Weights of a small transformer language model.
Size: 16 layers, width 96, 2 heads of 64, vocabulary 1495.
Training: a variant of SOAP for these matrices, 124M tokens, 4208 steps.
Each number is 128 + 24 x the weight over its row's rms, rounded and kept within 0 to 255. Layers, rows and columns count from 0. Numbers have three digits each. The size before them is the row's rms in percent of the matrix's.

# layer 9 attention value, 128x96, rms 0.0716, rows 117-127, columns 0-95
108:123153115115186186162105123130132117119154140151106144139126137126151120144151073132141136154139125129094175129106156129063146128131152178101138086116119117138099138138158123140121102131134095166137130127130128141167143121128141130108125183139114090102122157101094105090106139132106114074
099:113135165146095147151183117105148160101100126110157118160109142080130159132147128099052145098140149143135139196168106101137125113119124125115131097123112147128134112114126163126143125141156157180130087149106107135142158119110128141134157102099125150137107130153137113109105084100154122128
105:110115131137118101146180147112113109099092140121132106141100120144098177153114096101148176146129151136134104139126131115128114176145165133127141185127122128127167136116132149150117096118134172134107109147126085154159134102116163097115096093140104158153086124123090138091112121149094089159
092:093132141198092072166134158134135144086132102149120091123129124122148147149134123150100141121139111151113113139106092145154105160171155101131164057155147162115144151122108175128122134138181106145134149150120104144131151100138109105106146098113140132119091124137143139145125124122117117158
095:134152114102113155163137107176124169145122138151128175111107113128119113120138101156156106142116101106113100129116134128151140177109156151118135130175125137093125149108118144112121128118149117109085163122106151088139117128113101159120081085132170146076095162160129108098102181102130136144
111:125099147120129142149121080129110125168069130106132133111133130125132128162126145122119139105103097159093129134165116083109139132156142068127119137150138115132060134159115193141119151172124121151117124108101137150106145158114095109102151144154138121156107139078160133096108130158154111127
088:130123142105116103134179133137157152116114122110144136152134103128153105118160104145126129158118144116181082148115150151126150145122117135146117120135171104155119099134144167095103149096141215111097149106134123144104179087100160127130140122126112100113142144145149123161115188103120149140
097:106119130153146136125113093133151164158125146129100128129099133079126106102140177129147118172181156135109111166104095101141143094129127110137095124166151089120134102130144132119102157152121155088105146145148124086184161113130109164126127079144143117092141109105132129126163160153112152120
094:123140115112091150046150146108105110117145146113152122165116156148102091125074155153108163147104059154148089135109101145150106101117119140167146121133130099107147134147165144093106111097155110070129098150132115136118118139142127155146124132130118118135117108140132127121133157122096142158
101:128137108128138132128154093116121135155084175156169104101123111084148132139120133169165139080120149093107144144144118129121146113144153123099099107172121082125137105131140190166144150134150162167143111151100157127090171169109120127105152107145104154135119112093149123117116131135126101154
090:153176134124141138119127098121127099127114120114094157101086141179139154131102073137144145144126107175128135125131102145131141161165111122142185155149160149126087161152148113150140096155101080126119130137127058138111138119168140164130104130107128109105113126135150115087166130141128118120
# layer 9 attention output (transposed), 128x96, rms 0.0632, rows 117-127, columns 0-95
113:177126094122123112089149105159098163114117125117121107115129178065105143140124114095101141090130126135144105070109150136146103122157138125156156127121130147142147139138142129152107117150130178094158135137119066154166106128095074118131109154113138146156131102129170146151126125118152131112
102:136127094109198130101109143108145133116127122096119092102107098143158133115134062155113151146134110130154103132151124153090173156168148108120120108152108129123099151086129176169110126099115107127125124093147096109126109104100124118118120112110164138165095138129152142125094099113152089144
105:164118098107132189135143121102139112130152150121128128129097148082141100149132104140106136128134105127091125152147126099096156148132114113095127085098141141110079169101084133130117146111163097113103121110143134088097109120099111180126112101131175095136138142155119133148172131149158174119
097:125080131087171147098136134131165112127122106095150117120154133145139121126097102129099158114146125105134082124146109126090180132109114137089120085136135113065099077088118148135127119139122138119115143096128156124115131134107103172150126107139063110105158148125129102094119133149114164104
099:143088156139133122164172144140120147149129113153109110103129147149163122125119073114170131094147085118103118149140123143134129145118137114155098130083157101154107129117143136096123145149134130187123127095102169144137103171174181127130148140101077148122141096126139139141167114139133164150
107:126146108100169113150112094139131135151136128118150111170079123116119128135109094140096123110173125085142141144113188170172116145106115192136143097137111101144176096118143127159130113112133153115109136122138119100138106165133171133136145109108141120126130136128091104142116072093086129128
088:172083110123096097132100126100112134134137119108119107108105100136158123127109114120110111161135130099109128110155085138110150114114114142132140132125098091152138152089100104067161156152125076180120174105124126101123115147155108103130062130095101095139138116104131139141139141169101136118
099:116112120103112132176123148163157113127121166141101130081088122154154106119129112130132148133111131093137103152157145115074120113125063122128159153134103145150102083110138150093142130149173140146154168164116100160114130140154123109172091163138120108153140143119149140107141121176148132148
094:123140211136123098159092146154123117135107132113107144115123102162110146133131098125115114153145152105120131161117117125130154123127158091096130156109151184112077106102099105119166145167087109137133159170132135116139111119131134124116137089188147137092123149151123122178146148108132125136
099:098127139128125066162118107126140066133137120088140103158134152138088102119094135118080129103179108134175134135143168162116162125091088123112127105123095104150127139151108141107134143115141169134134137122112079107104112149124151147182131137102167100141130138110099115120105105143134138134
089:113116156106172188118142162159126135122142102128121161114145130133153119145113099137125146128153133078081142124094153126169100125110141143091116104131126179117149100128160124161119145194160125111136118148124122155133101111088112143098140145083089118123141177154137138152120140142153155106
# layer 9 MLP up, 384x96, rms 0.0879, rows 0-22, columns 0-95
108:136097157123099099115142139135111143127170096146129121170110106154151169095109114133145097129110123093126145147157073133178096125144103130166161115145131131151136128119128103167117098156130145115137144140155117171150108092149089148140067137157118150124139097085134133093127117120078112117
065:166138116158133164139142142148104123135117149130117118156151137147174155101148174173125160151100103120130127095139103161108123093148130146131106126116116150166149194155140131096130115156124120144128116105105130098099152119137150130132090090128128134138158143122079141085166104166077147159
021:107147067159161162152141094124132194112120120138125148141163143124135120173137065132176132086168098126119107122147107127100097105143135101113106137161140143093147133141119130138091140075135120121126133119117160091131134114116097122108085127150123131099121097098156139130155136110136125160
098:138072108104098135166118090133137117135132150060122106132110145105149123116108159130143125124139130141108097116142115112147124110141153101181102148160123157171113093123194133110108136150092119140115094113121133130101148164133135159154126082170149132148142137146169125108085108151124118154
081:145154121123117122119111087133108100114154102099167142167125147091150130142092151109103084094157119116148138115108139077119165152131147142072136165155102121112108134082148097105123078168115127114087184151124145126157147175118107129130123132133137146115126104156155125127109116110100136130
128:123113111126071116152142135173121109168140161081132143114133155122117107101126091159131130163106128105116103152134145162139100084105105125082101162130074099099140109132100143127160117132139185114116167142145121147143123127178131138138170142152130104161141128106094121103118154145121155121
104:131123150151159188116104121115092107138130094094124122150072092121156123109100118112110142142103125064136124157109112132120111190158121125130136115114139086096130123171144148120122140135121104102123077162138148163097129111113122180171148128145116125124133131162155157109101123126091130123
124:140157118136128142191103098113164104116137135164085100162098155118145099125147153129118116132133126110151119126179104137126099150148170124138137152074146128122130138124118114100187104102155119154085151128127118145112130138120141140129094164156109141126148115106163105077153143169088159132
111:098134141137148128162134144128126115145133138065124114160127154104108105125115091156110117132141145122090109168153094130095111168133092133167100144105129115135145151140112114176116155069131125133105109129149116075108145143100118164140137097097132162110136092100123106066134130102167136115
106:111084102183134163151129135103097101162140086108113171132137143090089124154162112094116151126156115107148107116117156158141139145120140106124102107124079104121151147137114163118077141112160138127149117107125131142091128116155154124112150200102109105126147115154149101117125122089134138145
114:090162103179088090125143136151121133139150145119149138094097101098096147145147135114136088142139149131168132095167101153125096094134154116135114100149153095098114104101138156163092106113124097134131126095115126119162150133104136117134154170130125118114138070131152135116120080117182129125
108:166143072153134129094126166138132100095099129190131126157109110157147133134135164134128128139106124102134125127109119125100136105141121150116113154172128137062107169121111087119115116158176170139099080146123130134112162130137114109165173147137114143131154113095130159108144095144124147124
098:118152066154101105172153130148107161098168166189110129127138119085153128107134146097119128140122125091136146125119172116125115105138136140129144140133120127141126143161141102116197149102149136134144172184157096160121146145136140142134090141102100136134140114155109164112117117129140133089
116:164123109143113121119154161126135125107173122120135121101127138115143114150156139107072135076093083137165088135098110146119119135129130115130140175103128139151101172154122134131137168140180107119176142107075130103115164122093148179145127176140130113120142103148163122141129107136113141144
105:130135129118161130143134109153093141153181111175148139124123124127179145143133129128181118117090132074121135088173140096144125125131120149147125066136136156194144115167119148106102095130115116161112161119119144122114120167160135131129130132121096083097104125134135110173141126116143154112
100:129155184169140096116126106150103145145117139088148155113118128089114129146119144125115109119136124146137117132090131173170120143125150115141105142100166159121116135175144143144129131130147136136141113166153124134157132171148140153148160175138070117085129073164125155159164111111101093133
122:105093143127156118137137134123124117075129115132117149134117112142160100152107141165136099134125139114109124105122116135111097163111129080151191153124137133112095105088143125144134161131114099140139152140100126143105088140148175112128143167096080141161151125184101075158143099097109119157
109:116147146134138104171096121176088094156108149109105147112118154143148133115109123128137146103110131118160086069073150153146115105136161116120136134109157104165160143114151126109117107183162112131106119148139116097164129135141077136123145139115166171155134081110125147135147131125106152112
112:161127105168152142125128127100155144136139114130117111111160136080132179103113128150086135163133113125134110150099091132124152113144153111110128123166106152144112137115099107186102077139099150162134118132131121118104152094174136148161144107118156096088143165105106106111076120141154094124
112:119125106150136139149116128127113101100124139124098060138119169140142058123107111128136162131103115128130117152148133171104134131147072120092138137113138155102098111153104105157136118074176086162109071143137082145127146112150135143135103147158092125143152121131105139115146133151142113122
091:173098091170130125139167119143147142122144153145093101145135144138170127131135119158168109111110078128146123112073148176131117161151122142147130103110115103127125127108141103116141143126153145167115096120114125103090083146101179122119080116120147101128150137130161155151117125105090172149
082:090098125109098137126122103140105131172144150121163100146118147145137101082099108138160111141128133128122131148177065088129132086168175129099136096133135129145099087121130122137123137122092169164168137120116168128108147102142161095164128121154151123109129145149121145147098141164143093123
118:142129135124160164136103111135125146150144111105103127105119137144178100149131147113105123087150113153108124161157104159123133153111160100114121158129106137094117118125159144132083133167110149097148128147135159158102182128182116123145111148123098179166143110082147131175114118150173135155
# layer 9 MLP down (transposed), 384x96, rms 0.0788, rows 0-22, columns 0-95
119:116133083156158130114124147134162086151093145125154142110142092128145140145130122089134110141167128117125155109111142130118113106128125173110111159146150083093111148148148151095105140116103154143112102136126149112111135170144165115130131130070140117121112169132121168215123144136168150117
061:126129149118155133101125128078133117102134135105123165084120134124089133116136067113088140144119157104125114168113145116118117174084101111116148124125161104108131097091133098189105183117105141143148125162133089152170074134099117139132166140113121121136116154130145148141141147119133102144
019:138107152120136146128105140084087098140102119069147145154132108146091148105099083145109135122096126127124151103099153108117126110105079127080162091093146101149147122167102117123128104087126099102143115157113146141128110151130111112127154115160124125135122130157124124141143144154116047106
098:098133136133128114128146132104191117089128142110125128135114102116122093076143104104147113075109141156124113169117127149107141109120123126097137156156144092113153079130064107090142143113148135136134123129099102105097119133111121127138163175118173162117150158144160138138127128131078089105
087:184130128092112148129146156125133149110128119126089147074128109102091112100120101158172139132152114117141110096103102158107085108156063130151113139103140143145121105162134124144079157094117096166103083142146131126178101109140106107099132122133105119126137154115128140118153132113130133090
120:132168154120132125087097118144113145112133131102095134112150114127142156138119133118164141182099143145089109095129091114142125089102159080160161148116115133109117130082118099160117133128129145139115168106139131126147131097134197102098123059170166131144124123124160148119137125104134124106
097:106122129102125107123136143135119146134110132179123129126161172144123127149165132143164113120178139097117131116134142170098161111122081138105137134136112115122154183101136098110126115130122151131086164112158085142191152101127156088063123124118163136139145117099141131146129136116134104177
105:152106127086147088101123162112132148131086072090182144139161097121120157139099154116133132147159116142103149110122113097102176117126109130125120120140162076123125120096107128169105102099077143146134119116154143139131153107132124129108150103124140080123111091168176121129133113102129134141
120:143112148097126144110122143109098100138113138137083138134153108128151161186127168123143128126122110130120108119124128153149164130131173134093170113149133136145115137093159105111105121173150150161172111150080083100122106105144138096124138143141116107104095155172102145120101060141112125142
100:160172166121134112083126127171118130113107144141155098111114138144101163134109133135107093146119108122125150118148122102156119108149136174125088103124144118146135153118117103129134105094095112122122139078136128129159161126116111118135099130121090191087087201118135115145157135170103101124
107:101134109112133142122109068102122152126090121128119186076074156111140132125106108146091124083138123145147142121095200118123105137099100136090114118104133141141127134145143151169172134101113162084164172103125130116106132117106115122127105136141081140158122131139148124138116128140131104123
101:117108165135104126165131062112160129125118117120122117102145103096127117164092092118099125103157134142091123164132130105177118144103176175119141138117141126127152136093107112116173161111121092097149161143138156125103106132129126184105080136128160122154136121168147105131146118107138135105
157:122123091148101111147141168146096118127160151119070108156150143131153136123110152150088085096100104108154138106117131128128106103103155125145119162114122144076114183115106104115107105153110096132169143132157107137140164131169122135173141132141124120099086155135139140088111094147138155152
122:080132150108150135115121128133149129098139152136126135136160142157141136155120122141150133168099133104113123094165137103103148141126154170176171109146127088122140055120130111121129075155113105152085110159096113128135140150168137134175148079142128095149154121128113128119156111116147157099
110:124149156079150105110112169166103136114127137073112175142078134127101173135113157122122136132103104075115125121101130118155129127167176078122116123128126139090111151117138134135127138096129140146124150161120122126130124097124091122136138107181121093140140155122079158087127119108116085128
118:103097074125171152103123122138154134164152097131149149155122114125197159137130139137112148100109148119133127144145120102134153126118172150116139175149116107113156088162155108156164116099121080095127147137079148133082120149132145176111148130145139149107115102150120109110131144120145145162
120:115124112148111129153168096122105093150102122156109131116104140102112110091121128092107120113096143146129153106125186099155153114149125149108130148145110138102127135165083148108085133122118129086116157111155175143100116126116109093121203111181128098145119136134142134132153105140125109177
101:123136116106096162088139101088157136160138103124132106149117135088110139160139110104135121125190100132074122152148121135125153138117100121120126110131055147093080118113126155117148168136126146140146115169101115167107139097172143121128125137161115117135122141174097103129151088119133131101
114:130142084109118095131179100129095141099106132140096113128149144095126120082114106135152158153131114139096155147123065140141107138132061112113154132064120149168079117144135134148135140140131124121130160129151120090139100162121102146112136128133086112164148108121153114128144151102107106106
117:159118146137120127103115138182122131123102117109110164065120115138125168149136118111124113106144146118174144109111140078144119111099177109158143149149132156110147144129162184130102162170080141112163151122103146108124094135117130108133135100129125112090130172153155142149109129104134160164
086:088124140134112130112095113148134132149131103106170166113132118139103116132152091112113153110132174167096129131156073120131140102096102104109115115113130150137130144102106180134120133105159136092165117142129128152146174121150105100118170168106105154131117169157141117112106143154131060107
080:119135110118141155112145148120141116071109133118133175129120118115077086109145118140102125138174137145137120115107151151147096173107086166134131134163137079087161130139123100096114117170134071088109103109133110115100134116121128111116097129099124181154157139115123144141156164108110145120
113:124122073103137160124101122131130136097113093156127167114113117159136118139147114113138175134044148099129124126138119108161121165146117120116142109116124110123129129123119107113162119095134126109077111129126129112103090123076154124089170099145143131091131089148132101090073158123136141144